config.yaml
num_hidden_layers: 14
positions: "alibi"
bias: "all"
optimizer: "muon_variant"
Each number is 128 + 24 x the weight over its row's rms, rounded and kept within 0 to 255. Layers, rows and columns count from 0. The size above them is the row's rms in percent of the matrix's.

# layer 10 MLP up, 256x128, rms 0.139, rows 69-121, columns 0-63
size [102 107 101  98 101  96 101 106 106 110  98  95 101  90  95  91  95 105  98  93 101 100 101 106  97 100  96 105  97 104 112 101 100 101  94 104 106  92  93  99  94  98 104  96 110 106  93  99  99  97 101  99  96]
[[151 140 153 109 110 135 121 108 100  94 140 114 148 103 170 185 113 166 164 110 111 163 130 162 135 121 105 119 116 120 133 120 114 106 111  69 122 134 126 121 127 123 107 109  98  80 147 144 151 143 142 101 118 122 161 130 142  73  72 121 114 123  76 135]
 [158 104 109 157 143 124 117 125 126 140 117 103 165  89 135  86 124 114 162 103  99 131 133 108 107 127 146 151 134 108 175 137 111 129 124 169 172  94 161 106 130 125 129 117 132 139  92  87 120 128 158 147 118 112 134 123 108 128 108 157 141 151 139  86]
 [118 107 155 141 132 150 123 100 173  91 117 148 108  92 141 139 119 150 155 109 118 157 122 141 164 141 140 123 135 116 155 138 102  93 135 117 125 136  82  98 154 130 117 129 147 112 124  74 139 155 127 158 145 112 172 132 150 138 125 181 114 124 118 114]
 [145 132 180 118 122 116 115 137 101 123 107 110 118 117 183 145 120 179 162  87 152 160 102 135 146  78 139 135 134 119 146 142 133 133 116 110 114 110 114 162 135 142 108 166 135 109 154 105 133  93  92 104 168 125  91 133 120 105 159 149 129 181 116  99]
 [114  79 171 184 134  91 171 106 129 151  98 116  95  91 158 125 146 132 129 134 106 140 110 120  98 124 155 116 146 122  95 114 102 145 122 131 122 147  63 124 112 145 108 147 110 161 114 136 132 140 159 122 143  99 165 109  85 109 153 138 122  66 120 136]
 [148 135 137 143  88 151 116 128 115 110 143 156 141 134 100 173  75 146 149 154 128 139 153 126  83 120 142 137 103 128 125 143 149  83 136 118 171 113 130 118 114 151 118  76 133 116 174 131 109 105  88 125  85 114 109 126 104  86 134 145 158 130  95 143]
 [123 137 131 170 101  73 123 110 108  85 140 118 136 130 163 122 131 152 155  83 160 145 161 173 147  71 124 150 106 103 121 101 116 130 123 106  82 123 101  98 136 135 165 114 126 133 121 122 157 155 104  89 114 134 134 109 117 109 123 187 120 126 117 106]
 [134 145 100  94 133  73 133 144 132 117 138 148  81 125 139 142 155 105 137 132  83 191 131 101 158 102 139 108 127 142  89 105 103 140 109 106 104 134 129 101 138 114  80 134 110 126  81 159 145 128 105 152 158 133 126 140 119 112 116 125 121 116 109  92]
 [111 128 129 149 143 105 125 106 149 127 136 129 152 128 131  98 128 121 165 128 122 117 138 114 138 101 121 162 152 133 158  66 123 147 129 113  87 166  71 159 142 118 142 123 114 153  92 101 157 136 149 129 126 162 128 115 139 122 148 153 160 124 138 104]
 [128 120  92 123 134 131 101 136 142  94 115 160 113 115 157 159 159 132 103 168 124 117 124  91 128 135 115 112 142 109 178 122  81 159 166 108 123 121  68 130 141 161  96 131 113 115 118 145 137  98 175 161 120  69 109 161 107 129 141 142 107 125 121 116]
 [ 87  86  94 131 121  92  90 129 108 144  96 147 106 142 147 114 132 150 149  94 133 121 123 147 177 147 119 158 131 138 122  99 121  74 119 102 117 106 134 106 141  72 128 142 143 117 136 130  83 109 116  98 129 128 123 173 126  85 161 117 127 102 132 148]
 [131 129 142 155  94 152 122 115 126 143  94 169 142 110 119 137  89 165 140 104 134 159  96 119 143 167 131 121 130 140 117 114 156 149 142 130 154 112 132 124 138 156 135  98 138 118 122 152 155 101 130  72 195 140 121 125 143 121 134 154 128 109 148 144]
 [119 127 103 153 130 159 151 155 132 138 152 146 124 123 106 155  97 123 110 121  97 154 131 114 168 148 202 114 108 185 126 141 121 129 121 163 147 130 180 157 130  85 138 126 108 137 160 144 143 118 127 101 173 118 123 137 145  77  98 192 115 149  72 121]
 [ 98 115 110 106 126 127 120 106 155 167 138 127  92 148 129 135  74 128 150  94 148  77 121 112  96 169 124 137 115 134 141 138 113 109  94 131 121 149 122 174  81 106 121 134 136 113 122 166 156  89 136  56 129  92 131 157 153 122 151 132 131 121 114  88]
 [130 139 101 184 114 157 113  87 122  97 128 123 148 120  96 101 119 151 123 114 130 151 126 144 151 149 132 156 127 133 169 174 129 125 104  75 165 126 160  92 109  68 123 195 133 130 139 179 142 129 130 112 108 147  95 116 129 141 141 142 139 110 138 140]
 [131 127 102 123 127 153 183 120  97 145 108 116 117 152 122 113 104 101 140 144 141 144 105 129 120 144 149 141 124 130 100  79 107 113  94 132 141 102 141 129  73  86 180 137 129 143  93 134 147 102 115 159 137 106 152 139  78 140 130 108 109 135 183 180]
 [163 128  83 129 107 124 148 133 147 152 122 140  59 103 126 159 149 130 159 116 130 124 150 115  83 136 118 104 115 140 135 123  88  99 127 121 151  78 139 121 161  81 129  92 105 162 183 110  76 124 129 108  90 110 164 122 145 156 124 112 122 118 145 133]
 [151 148 129  93  64 119 103 120 129 107 155 166  66 109 127 132 147 112 112  94 184 146 132 106 135 131 154 108 152 121 121 129 107 130 128 118 103  90 122 149 125 130 129  63 120 140 114 168 108 150 106  94 161 125 160 130 141 119 132 141 136 158  99 104]
 [164 132  95 193  46  98 101 122 107 107 134 121 114 123 153 116 135 152 109 108 140 136 145 118 134 123 139 157 122 116 121 115 105 148 132 160 154 148 166 130 154 145 165 127 114 146 101 149 108 115  82 119 121 122 155 142 105 127  94 186 159 135 132 130]
 [ 98 161  74 156 141  99 135 116 125  97 113 107 104 161 160 136 122 161 151 115 146 150 108 109  56 139 128 130 129  95 140 126 100 135  68 127 152 118 146 132 148  85 143 125 132 173  92 114 117 135 114  82 174  94 115 165 132 104 173 137 151 179 147 118]
 [136 174 109 159 132 159  95 138 111  90 123 113  90 152 130 111 108 150 126 123 137 129  98  86 130 143 139 111 155 152 220  91  93 119 188 123 115 124 150 135  94 148 138 104 145 135 125 172 125 140 115 124 129 127 151 114 107 104 124 158 110 113 101 122]
 [147 130  98 123 138 113 104 152 108 140 134 106  60 115 162 129 172 159 131 144 119 111 104 130  95 126 120 140 171 159 161  70 133 137 101  88 129 149 127 123  93 162 142 149 125 129 132  81 122 120 119 133 113 119 153 136 116 158 159 128 109 129 180 134]
 [143 121 121 137 117 106 154 150 144 180 116 145 119  99 135 138 138 112 121 124 128 174  90 103 155 119 171 127 160 123 102 143  88 151 107 142 140 160 141  90 127 140 139  95 169 103 159 129 101 165 124 109 111 141 134 149 157 106 141 166 112 113 135 149]
 [156 114 145 126 114 134 130 156 114 134  95 117 127 134 137 114 155 158 131 149 131 120 109 154 120 129 167 108 102 103 152 115 128 119 149 103  96 134 122 133 185 131 116 107  74 131 119 130 105 108 151 121 112 128 127 142 112 120 143 109 103  82 102  95]
 [152 140 111 143 118 134  89 110 129 104 148 163 105 139 130  85 176 112 133 141 120 165 145 114 108  99 125 101 178 114 131  92  90 135  90 109 105 135 129 127 120  90 107 191 125 155 103 151  86 137  99 117 136 126 103 146 131 154 155 126 147 113 137 123]
 [152 114 148 164 132 119 175 130 146 110 124  70 163  87  93 131 142 136 138 100 147  87 114 173 126 138 125  82 149  85 143  94 130 136 128 104 112 154 136 109  97 113 142 145 110 135 116 103 148 133  80 122  81 125 116 153  84 126 124 148 178 126 136 127]
 [ 92 138 123 162 132 144 112 112 167 115 100  95 121 174 120 174  91 106 156 102 116 143 113 129 122 140 117 150  93 100 134 174 120  97 125  85 141 115 120 179 105  89 134 146 123 111 118 116 126 129 143 145 151 118 130 129 139 164 111 117 154 108 152 144]
 [149 124 129 132  88  95 139 169  74 152 169  99 128 116 140 136 105 100 143  98 168 165 112 118 135 169 120 137 151 135  91  64 111 128 169  99 118 115 142 159 130  86 133 111 124  98 143 126 103  91 160 118 126 134  75 170 131 145 152 133 103 117 128 104]
 [135 122 127 145 158 108 126 122 125  90 143 113 145  73  90 117 128 170 105 154 106 141 132 125 132 119 124  95 126 161 130  77 128 120  64 118 127  89 142 149 171 132 109 145 114 113 157 146 146 133 119 147 151 126 133 171 137 149 134 148 130  99 100  89]
 [117 138 118 146 136 156 159  95 137 145 112  72 125 156 122 120 158 151 119 128 129 119 124  89 128  80 111 136 104 130 166  81 177 143 116 143 129 127 135 118  96 107 175 133 163 131 177 167  84 139  82 116 183 121 152 135  92  92 131 150 167 153 114 173]
 [122 104 103 139 112 101 118 158 130 185 118 113 135 159  90 118 110 147 126  97 177 175 129 101 122 120 102  86 149 118 118 114 103 120 152 106 120  91 128  92 141 155 158  99 105 148 160 110  92 116 159 131  96 114 133 152  97  85 114 164 152 103 132 114]
 [131 136 160 117 107 110  79 104 139  92 135 151  98 145  89 147 137 120 160 134  97 156 117 137 118 112 138 107 122 105 164 102 123 144 136 147  72  97  75 118  86 123 122 104 106 107 134 127 170 152 102 151  92 124 150 163 145 158 133 163 117 134 133 128]
 [161 172 148 144 116 139 111 144 152 141 120  97 139 121 126  97  87 160 124 117 109  92 131  97 135  98 181 126 125 134 126 126  72 178 140 160 138 127 123 143  80 117 127 134  79 104 100 139 120 139  98 106 112 110 124 158  99 103 160  97 124 114 110 153]
 [157  81 140 103 130 131 131 117 144 174  99 179 122 114 144 131 133 107 147 130 133 124 115 163 129 141 126 164 167 134 100  79 108 171 122 126 157 107 127 105 107 175 128 172 109 131 140  98  98 107 130 110 198 122  95 140  85 121 123 131 105 136 129  62]
 [147 109 174 113 148 174 164 158 159 129 149 158 136  97 125 108 158 106 135 107 104  95 120 134  89 113 126 115 100 164 143 139  99  78 153 122 106 106 123 144 123 133 140  99 146 147 102 171 148 157 118 129 113 139  98 121 151 148  96 115 118 145 152 132]
 [119  92 100 159  64 150 127 121 105 125 127 127 116 114 137 138 139  92 169  99 196 123 125 113  93 173 167 134 121  82 142 124 139 124 158 106 117 141 113 116 129 118 123 145 133 119 147 191 139 134 140  90  94 166 142 141 152 114 101 126 101 107  84 126]
 [137 133 129  96 113 138 104  88 158 138 148 118 183 129 125 124 149 155 145 114  76 132 102 112 113 131 160 110 134 137 139 142 113 129 152 140 113 136 132 105 137 119 167 118 121 160  98 119 123 136 138 142 136 110 142 158 133  45 150 164 141  76 110  86]
 [ 90 104 114 139 164 138  79 108  97 122 145  57 128 125 106 140  96 145 124 136 152 147  99 126 108 123 173 115 154 133 124 113  96 123 120 151 140 102  89 141 143 126 115 113 151 152 104 132 136 134  81  99 147 138 122 135 149 129 152  94 127 109 109 119]
 [102 133 130 122 114 125  97 130 107 122 129 113 134 115 127 118 156 116 156 121 104 135 145 113 111 120  96 144 125 145 132 138 124 151 134 131 151 138 111 115 113 131 109 167 107 197 102 129 178  99 117  78 158 143 149 157 109 119 162 137 115  72 132 133]
 [113  57  97 119 166 136 127  95 126 129 120 169 123 108 140 129 140 116 138 124 117 125 103 162 168 147 107 161 149 169 114 106 134 129 186 145 148 156 146 168 140 107 162 156 127 103 105  74 113 158  92 154 129  90 114 127  97 134 135 127 100 126 101 170]
 [146 115 124  81 153 105 150 106 125  79 147 142 109 140 141  91  97 142 157 136 188 129 161 173 107 100 132 149  91 161 127 124 128 127 136 106 108 124 139 109  95 125 167 131 123 171 124 118  99 158 103 150 141 148 138 150 155 151 138 147 124 146 131  82]
 [105 108 104 147 122 120 137 101 108 139 111  88 137 181 129 135 139 155 120 130 125 147 106 118 158 176 128 126 103 133 148 132 180 137 153  66 128 164 111 144 101 142 120  89 132 120 121 118 159 129 116 143 134 117 131 125 123 101  86 136 104 173  99 123]
 [131 144 124 123 103 121 142 171 105 148 127 158 139 116 147 146 131 145 166 133 133 144 138  71 104 114 104 120 159 140 177 133 112 151 122 122 136 139 118 113 128 112  94 131 149 117 127 165 145  76 102 141 160  60 170 105 100 116 142 113 175 159 154 121]
 [142 108 127 121 145 120 110 148  83 105 145 103 101 150 101 178 122 149 147 170 134 110 111  82 126  88 122 148 147 110 140 155  81 107 135 118 147  80 154 135 126 136 135 109 145 117 123 138 102 101  89 142 105  74 143 124  99 107 154 125 137 114 101 139]
 [ 83  86  81 146 173 134 148 146 143 116 140 107 123 101 125 152 150 148 152 107 127 118 142 127 123 119 105  91 160 111 156 134 112 139  74  67 146 106 135 161 152 149 117 121 113 154 131  98 126 106 139 169 168 168 133 154 127 102 121 112 107 104 145 146]
 [186 110 106 124  61 133  90 140 110 133 122 173 168 168 159  97 141 120 132 106 116 159 119 163 121 133 150 142 153 134 121 105 125 127 106 149 134 136 141 140 132 109 131 117 108 159 125 165 146 139 176 112 133 119 139 133 135 110 119 155 101 136  84 125]
 [132 128 129 163 121 120 154 159 135 105 155 142  41 110 120 132 138 141 189 126  96  89 103 116 156 129 124 128 123 138 131 105 133 149 116 158 159 128 130 153 118 144 166 116 148 122 118 119 113 108 126 148 134 142 153 153 128 112  84 107 145 136 121 127]
 [123 102 142 167 117 130 134 130 109  97 125 105 148 130 124 171 138 146 121 167 145 166  75 147 142 106 157 148 154 119 124  93 117 121 102 110 136 101 146 156 116 133 128 110 105 103 113 129  85  98 130 128 102 111 119 118 138 144 136 175 105 112 121 125]
 [104 119 153 154 116 136 127 138 110 141 167 142 142 143 160 148 124 176 122  82 137 130 132 143 143  76 163 114 116 156 158  99 147 136 148 125 111 160 168 140 109 122 174 171  78  91 125 131 168 119 139 120 165 161 105 102 117 148 120 143 112 125 141 159]
 [118 121 144 168 141 139 165 140 104 116 161 123 123 154 125 164 145 126 118 143 114 122 117 121 119 124  86 141 103 175 137 112 153 124 125 129 136 108 118 168  94 125 142 137 120 124 149 156 143 132 118 136 135 113 132 160 195 124 131  99 130  98 141 105]
 [136 130 147 129 124 127 139 103 123 125 120  93 188 172 112  88 131 113 118 139 113 148 124 161  97 149 149 146  93 138 140 158  98 102  92 129 184 118 113 106 133 150  87 136 126 129  99 141 145  96 124 122 122 143 103 157 149 155 103 173 127 130 116 118]
 [129 138 117 119 157 136 145  96 130 124 152  91 139  92 145 130  82 103 135 111 117 118 108 141 138 144 166 163 127 142 139 107 153 146 129  91 159 137 142 125 158 154 141 120 151 168  97 148 134  97 133  92 150 114 129 149  90 132 128 134 157 114 176 117]
 [155 112 130  98 122 131 122 167 119 180  94 166 128  98 145 140 160  78 158 117 127 139 149 125  75 135 130 138  98 156 128 123  56  89 113 130 149 155 156 121 125 141 167 121 109 172 112 126 121 104 184 128 165 157 101 141 106 130 131 130 131 152 144 114]]
# layer 10 MLP down (transposed), 256x128, rms 0.11, rows 69-120, columns 0-63
size [104 103  99 101  92 101 105 113 102 113  76  96  96  84  92  81  92 106  95  87 101  94  99 108 100 108 104 101 101  95 116 101 106  94  93 116 112  88  96  89  83  94 100  95 112 110 102  96 103  88 109  86]
[[128 152 102 115 150 108 120 125 114 144 111 142 124 106 114 150 119 129 183 173 130 107 155 150 148 105  94 132 114 103 144 134 142 126 159 113 146 137 138 177 114 126 111 129 130 111 146 141 162 116 150 127 124 128 148  58 123 102  82 146 147 156 146 149]
 [171 129  91 105  88 120 115 132 202 190 131  85 139 106 124 147  62 117 125 163 152 108 175  92 125 143 145 134 143 111 110 135 119 160 105 103 140 115 186 125 137 125 121 107 138 130 104 135 120 119 133 143 126 148 115 127 140 111  84 123 145 166 140 132]
 [ 95  93 128 143 122 116 126 111  99 199 110 152 133 137 160 142 123 110  98 116 141 139 140 107 104 106 116 133 131 137 130 101 121 158 167 100 185 108 127 159 113 116 142 104 127 116 123 152 103 131 107 142  89 142 133 158  95  95 197  82 121 118  70 153]
 [119 176 143 134 119  94 164 145 129 146 110 152 133 136  97 112 164 142 103 136 131 129 117 100 133 153 137 113 154 144 144 119 100  87 149 102 136 108 132 116 144 127  96 143 150  95  99 154 108 130 142  91  99  76 149 106 117 124 193 129 129 107 152 129]
 [154 135 105 105 136 142  84 120 113  97 109 113 145 118  96 148 109 152 174 144  98 154 109 130 132 147 137 135 127 116 135  93 142  80 150 104 110  90 115 140 126 131 130 105 150 117 129 110 116 162  89 140 101 140  91 163 114 140 196 124 175 108  86 148]
 [111 100 159 129 161 134 133 124  98 155 179 119 113 105 174 134 147 150 146 122 137 156 121 138 154 128 160 119 123 134 163  94 110 136 159  97  96 119 145  91 182 130 134 118 115 113 103 104 164 113 140  88 132 125 183 101  85 165  99  93 134 138  92 153]
 [147  85 151 150 127 152 108 149 126 117  94 102 111 124 131 133 125 114 154 118 166  95 138 139 130 129 135 146 105 108 147 117 191 102  98 132 141 128 132 159 115  96 103  95 124 152 141 105  87 137 114  53 116 149 136 130 136 183 102  79 127 148 121 127]
 [ 76 175  93  66 154 120 158 154 153 117  99 145 144 129 149 110 119 163  91  76  83 148 155 101 135 126 111 105 155 131 119 148 135 118 180 124 128 110 157  97 125 109 116 131 114 104  87 137 101 128 123 110 125 134 102 145 114 115 106 141 134 136 145 156]
 [131  96 113  79 123 113 138 121 112 160 129 141  87 127 178 133 152 114 153 135 110 145 166 119 123 103 171 161 107 101 122  84 139 133 131 119 125 157  88 121 119 128 133 132 132 173 167 133 169 107 149 106 137 130 152 144 137 146 151 111 127 140  91 106]
 [129 127 118 157 157 148 117 127 138 108 171  73 118 113 128 111 160 114 144 115 124  76 158 156 132 104  87 129 139 140 147  80 119 185 126 107 148 159 126  91 162 132 108 144 144 115 107 137 121 158 113 121 132 130 137 144 142 131 176 145 152 134 115 143]
 [114 155 116 157 137  99 143 120 104  95 102 151 117 124 122 118 163 115 136 111 128 161 112 122 122 160 177 115 140  91 136 108 122 141 113 107 148 119 119 113 116 154  97 159 154 141 124 123 146 156 120  97 167 103 172 130 127 135 211 126 152 146  90 128]
 [141 108 104 123 127 131 117  80 121 124 153 108 136 161 125  97 144 117 158 130 160 146 144 157 119  78 172  79 137 134 154 154 117 130 138 113 131 143 121 109 119 141 136 180 107 132 101 129 132 104 119 167  90  96 114 124 125 128 207 162 112 129 123 122]
 [125 148 148 135 118 101 151 110 121 117 138 154  90 162 196 107 128 119 146 107 128 111 137 149 117 136 132 127 128 118 108 135 182 111 117 147 133 113 226 150 129 134 136 138 133 105 115 140 119 120 128 142 183 121 126 125 111 136  15 145 151 134  95 134]
 [156 127 132 138 149 150 105 144 123  94  90  92 150 152 144 101 137 134 165 131  98 112 109 145 119 123 107  99 157 140 101 129 105 162 154  58 127 106 172 151 144  98 112 104 130 134 158 124 120 112 115 122 139 150 111 128 132  76 166 145  87 125 182 142]
 [113 107  99 102 125 140 131  97  91 137 149 127 140 150 110 134 127 127 163 119 125 162 117 147 136  85 131 119 113 148  76 113 101 147 171 118 168  96 129 109 140 145 145 125 134 134  72 110  91 160 109 142 162  86 122 139 160 149  94 135 129 157  95 133]
 [137 138 161 122 121 136  72 120 102 122 139 118 123 136 146 123 160 117 107 157 130 100  95  92 147 105 122 115 114 104 129 133  85 106 110 122 153 117 141 131 135 137 153  88 150 115 185 120 133 169 138  44 120 130 142 156 133 162 143 103 149 118  89 134]
 [120 137 167 133 163 132  93 110 134 140 166 125 156 138 124 150 118 155 132 170 134 129 161 116 108 110 142 160 109  94 119 118  99 138 121  86  82 151 172 135  94 113 154 105 105 136 111 127 148 176 130 141  85 147 120 130 110 107 107 118 151 169 165 109]
 [102  85 124 122 132 146 145 155 127 147 137 111 128 133  90 150 127 122 118 124 126 101 160 135  98 125 141 106 139 102 115 141 133  64 109 163 138  89 128 121 166 164 109 106 140 127 106 171 118 151 116 113 159 149 115 141 201 131 127 108 178 155  97 151]
 [139 149 142 107 140 123 153 150 158 137  91 140 119 118  78 133 138 116 133 102 101 113 134  87 121 121 122 134 114 155 169 131 133 118 132 166 144 167 246 107 123 126 133 161  92 125 100 110  88 124  99 145  98 116 121 162 133 132  82 138 133 132 108 123]
 [140 185 156 107 120 142  58 118 120 109 111 129 130 115 110 127 134 128 112  91 114 108 154 111 140 151 149 144 111 111 147 116 116 120 171 136 114 146 170 117 123 135  91 146 137 124 167 114 126 107 112  91 143 191 139  95 110 134 183 130 121 115 127 113]
 [133 148 153 126 146 130 138 131  87 127  96 121 156 123 169 115 170  89 154 119 105 133 113 140 131 104 149  61  96  99 159  90 104 104 148 122 102 120  95  73 139 143 122 120 149 158 148 107 144 128 101 127 123 142 131 101 102 107 152  99 132 103  92 147]
 [120  99 134 131 160  93 131 146 115 184 163 138 143 108 104 128  88 121 150  81 112 174 162 154 157 127 114 135 135 166 103 101 136 134 160 138 132 152 139 149 119 138 143 152 121 156 139 156 111 147 116 114 139 121  90 154 126 114 140 141 136 113 102  78]
 [126 158 133 149 105 119  86 104 133 103  80 130 128  97 114  94 134 112  87 139 108 105 141 116 128 141 106  77 144  75 122 122  87 120  84 124 132 153 139  98 143 159 151 146 162 136 162 115 102 120 125 146 174 146 168 135  91 137 166 155 161 100 117  97]
 [130  99  91 110 169 144 165 134 144 122 128 153 104 134 124  92 121 130 114 142 125  83 126 155 116 143 155 123  89 101 124 170 127 155  98 164 141 147 108 114 107 149 111 150 126 122 136 142 150 148 116 125 129 126 139 107 147 105  19 106 131 118  91 137]
 [120  97 114 146 146 120  99 141 144  88  89 122 132 210 113  85  96 124 138 136 129 131 150 134  83  93 126 134 140  93 155 111 154 153 118 140 191 116 129  75 119 116 108 125 122 163 110 111 113 142 109 135 113 161 137  91 101 137 156 136 113 138 130 142]
 [ 90 143 144 138 122 142 130 103 132 151 140 122 131 162 171 141 126 120 120 129 101 186 138 120 151 161 146 136 134 129 138 166 120 114 161 156 143 148  81 134 111  97 123 125 123 156 115 144 128 119 208  94 100 135 125 145 103 119  99 105 124 155 157 143]
 [ 97 180 113 144 125 174 100 144 132 167 138 151  61 134 104 144 143 122 149 149 124 129 124 145 161 129 130 127 113 121 125 148 114 152 133  89 127  87 103 118 121 137 178 138 136 133 146 142 132  97 144 137 112 149  93 129 142 129  86 103 153  95  70 124]
 [112 154 125 155 124 137 129 140 155 140 158 103 119 112 141 115  92 176  95  99 152 132 115 160  93 155 119 193 151 126 145 131  74 124 126 113  90 139 118 209 119 120 125 141 149  93 143 131 139 104 134 146 164 104 147 136 105 135 151 140 169 122 117 137]
 [101 139 117 139 128 196 110 146 127 168 131 127 138 128  82 105 130 143 132 137  89 126  90 159 127 115 147 108 139 169 125 148 110 146 165 109 141 100 181 122 151 113 140 107 121 112 151 115 156 102  94 107 116 131 111  87 135 122 150 111  87 113 145 118]
 [128 145 133 107 158 139 134 135 128 127 118 101  92 116 128 126 136 109 125 112 112 137 140 152 153 105 115 138 165 159  86 169  84 124 112 146  93 150 228 111 149 158 129  77 112  88  82 115 174 131 154 139 118 131 124 146 114 128 121 123 100 130 110 127]
 [153 139 185 129 138 115  90 110 153 100 101 113 121 122 139 134  93 144 112 127 101 138 130  95  96 127 177 105 121 130 123 178  91 124 148 122 120 165  79 105 109 130  94 105 174 143 162 115 163  88 128 113 134 148 105 153 129 118 179 115  94 117 109 129]
 [114 141  93 135 130 110 126 135 107 146 159 163 106 149 103 131 153 124 119 146 100 115 123 114 124 130 168 122  89 138 190 114 151 161 135 120 142  89 163 105  89 162 162 149  91 132 151 118 126 123 113 137 105 122 125 101 109 153 209 130 121 118 148 100]
 [127 142 173 190 173 144 123 132 176 129 156  96 120 122 154 118 105 143 115 145 143 123 110 137  98 129 119 164  91  88  97 102 133 130 131 167 106 163 138 135 109 112 124 109 152 157  99 144 138 146 126 147 129 113 161  98 164 142  35 162 110 123 142 163]
 [144 114 137 118 114 100  97 147 107 165 154 109 114 144 151 161 132 134 139  88 134  97 122 164 159 141  87 103 107 107 141 169 134 121 128  84 108 135 167 171 128 130 118  63 114 115 123  88 104 151 167 133 120 100 136 124  98 105 155 124 104 128 133 115]
 [123 105 149 191 136  99  96 140 149 147 131 144 126 117 149 107 132 142 100 111 120 162 143 136 162 142 131 169 170 124 141 144 141 144 151 157 120 142  97 167  78 131 131 122  95 126  94  98  66 109  92 143 132 121 161 145  68 118 144 130 113 151 117 112]
 [ 75 139 115 149 117  91 133 132 140  96 127 119 150 106 175 116 137 138 173 165  83 129 120 138 144 126 111 149 126 135 134 141  83 162 113 149 119 111  94 146 116 141 129 109 135 162  89 118  83 169 100 110 122 104 129 174 125 133 165 159 160 168 119  66]
 [134 121 128 141 138 105  95 133 122 140 185 119 136 180 140 121 125 149  88 156 104 162 127 101 129 140 121 106 132 124 155  88 159  97 128 166 101 143 132 122  99 102 110 130 119 131  98 120 127 115 120 120 154 199 103  88  96 145  46 131 118 112 132 141]
 [105 165 160 147 166 143 156 161 121 147 112 120 143 146 113 141 137 130 136 152 116 127 141 137 126  77 103 118 142  96 109 144 152  92 129 164 105 127  87 125 152  86 144 132 128 119 146 113 154  85 162 129 126 106 154  98  97 150 185 101 150  73 138 148]
 [173 127  97 109 105 154 117 116 159  98 116 101  58 129 148 129 175 127  97 140 144 147  94 138 141 136 175 116  97 131  78 113 195 125 116 146 110 116 122 112 127 108 143 122  92  90 141 110 113 125 166 149 115 133 126 122 173  97 160 102 141 152 139 159]
 [110 177 128 143 125 130 149 110 134 102 116  91 142 142 146 105 118 166 117 135 147 134 112  99 124  78 146 158  74 127 127  97 122 110  88 132  84 114 167 112  96 139  88 123 113 145 134 166 184 137 112 113 119 144 147 149 126 106 208 123 107 149 146 150]
 [ 94 139 136 148  98 139 127 160 161 176 125 152 119 134 143 154 140 104  99 134  78 146 124 137 133 115  60 103 136 122 115 141 106 143 131 155  84 114 208 122 132 192 152 140 128 114 141 176 142 106 132 109 151 156 115 149 115 144 168 143 100 132 107 169]
 [ 94 123 104 130 129 189 115 152 137 119 107  82 117 178  58 127 137 142 177 180 121 113 132 159 123 113 113 131 114 163 127 127 136 125 105 125 129 184 135 135  92 162 159  87 120 135 158 130 132 184  86 148 130 125 126 129 104  96 154 153  74 157 115 129]
 [157 137 133 120 119 145 105 105 147 128 141 171 156  75 146 134 130 153 136 133 147 125 133 118 123 151 107 162 129  89 176 139  96  94 136 165 155 135 100  77 132 141 118 102 145 152 151 149 146 146  83 113 127 103 113 110 140 144  76 134 183 138  99 104]
 [137 119  89 122 121 108 173 100 139 147 152 115 139 115 144 130 119 105  72  72 129 150 101 150 114 122 125 126 144 147 138 128 116 112 116 151 145 156 173 123 147 156 156 104 134 137 147 147 187 120 130 139 144 134 129 157  94 161 111  90 149 106 133 136]
 [117 120 104 108 139 140 157 148 137 123 126 108 118 119 140 144 158 138 140 106 119 123 129 100 111 140 136 111 132  93 166 165 110 113 129  86  98 104 161 183 142 161 121 152 130 134  89  92 146 167 127 133 148 127 156 120  77 114  82  71 161 115 152 151]
 [108 162 108  94  93 126 138 126 146 157 143 170 128 148 117 130 108 135 117 118 130 138 157  57 166 116 125 155 142 126 103 125 156 153 118 128 159 101 130  63 144 102 109 122 101 146 139 140 129  68 114 140 140 114 121 139 138 144  76 135 123 133 106 158]
 [153 127 123 159 154 121  94 121 129 150 121 104 151 161 113 140 131  79 119 100 125 139 123 127 108 109  97 166 168 136 116  89 142 153 118 157 117 125 138 136 110 114 116 128 158 151  86  78 181 115 133 106 187 107 143 127 134 175 168 100 136  85 118 140]
 [ 96 110 144 126 127 155 139 135 125 124 147 141 128 116 126 108 139 160 125 128 121 129 122 133 198 112 120 110  84 149 142 111 137 145 141 124 114 116 186 128 146 115 117 154 105 122 144 103 112 136 117 143 110 114 155 109 140 139 167 153 126 153  89 113]
 [114 147 109 148 162 101 173 125 131 103 146  78 148  94 154  96  99  83 125 114 120  99 136 132 112 142 156 129 161 108 131 143 117 121  61 133 118 116 152 123 143 130 137  91 143 139  96 104 106 164 114 112 111 146 127 116 138 103 104 121 133 161 133 137]
 [169 101 106 107  95 153 156  89 107 136 108 114 117 136 127 147  98 174  85 123 144 150 122 108 145 126 139 112 130 158  93 149  88 129 142 168 152 133 172 151 124 179 153 129  97 138 103 138 108 137 138 134 126  93 155 148 144 121 206 110 136 158 127 123]
 [127 115  67 123 131 139 142 162 127 136 105 128  88 158 133 139 115  79 142 171 131  98 138 149 149 142 114 103 110 123 129 100 113 136 115 128 181  84 146 126 105 123 149 112 128 171  97 151  95 162 116 101 138 131  70 138 136 178 121 111 126 180  93 100]
 [147  79 115 119 135 120 116  69 142 116 118 154 161 120 135  99  87 127  73 118 136 140 133 156 130 141 105 113 109 163 144  87 124 112 176 113 146 164 138 138 160 123 124 115 105 138 146 113 106  83 139 130 138 131 106 157 107  82 212 140 143 138 123 139]]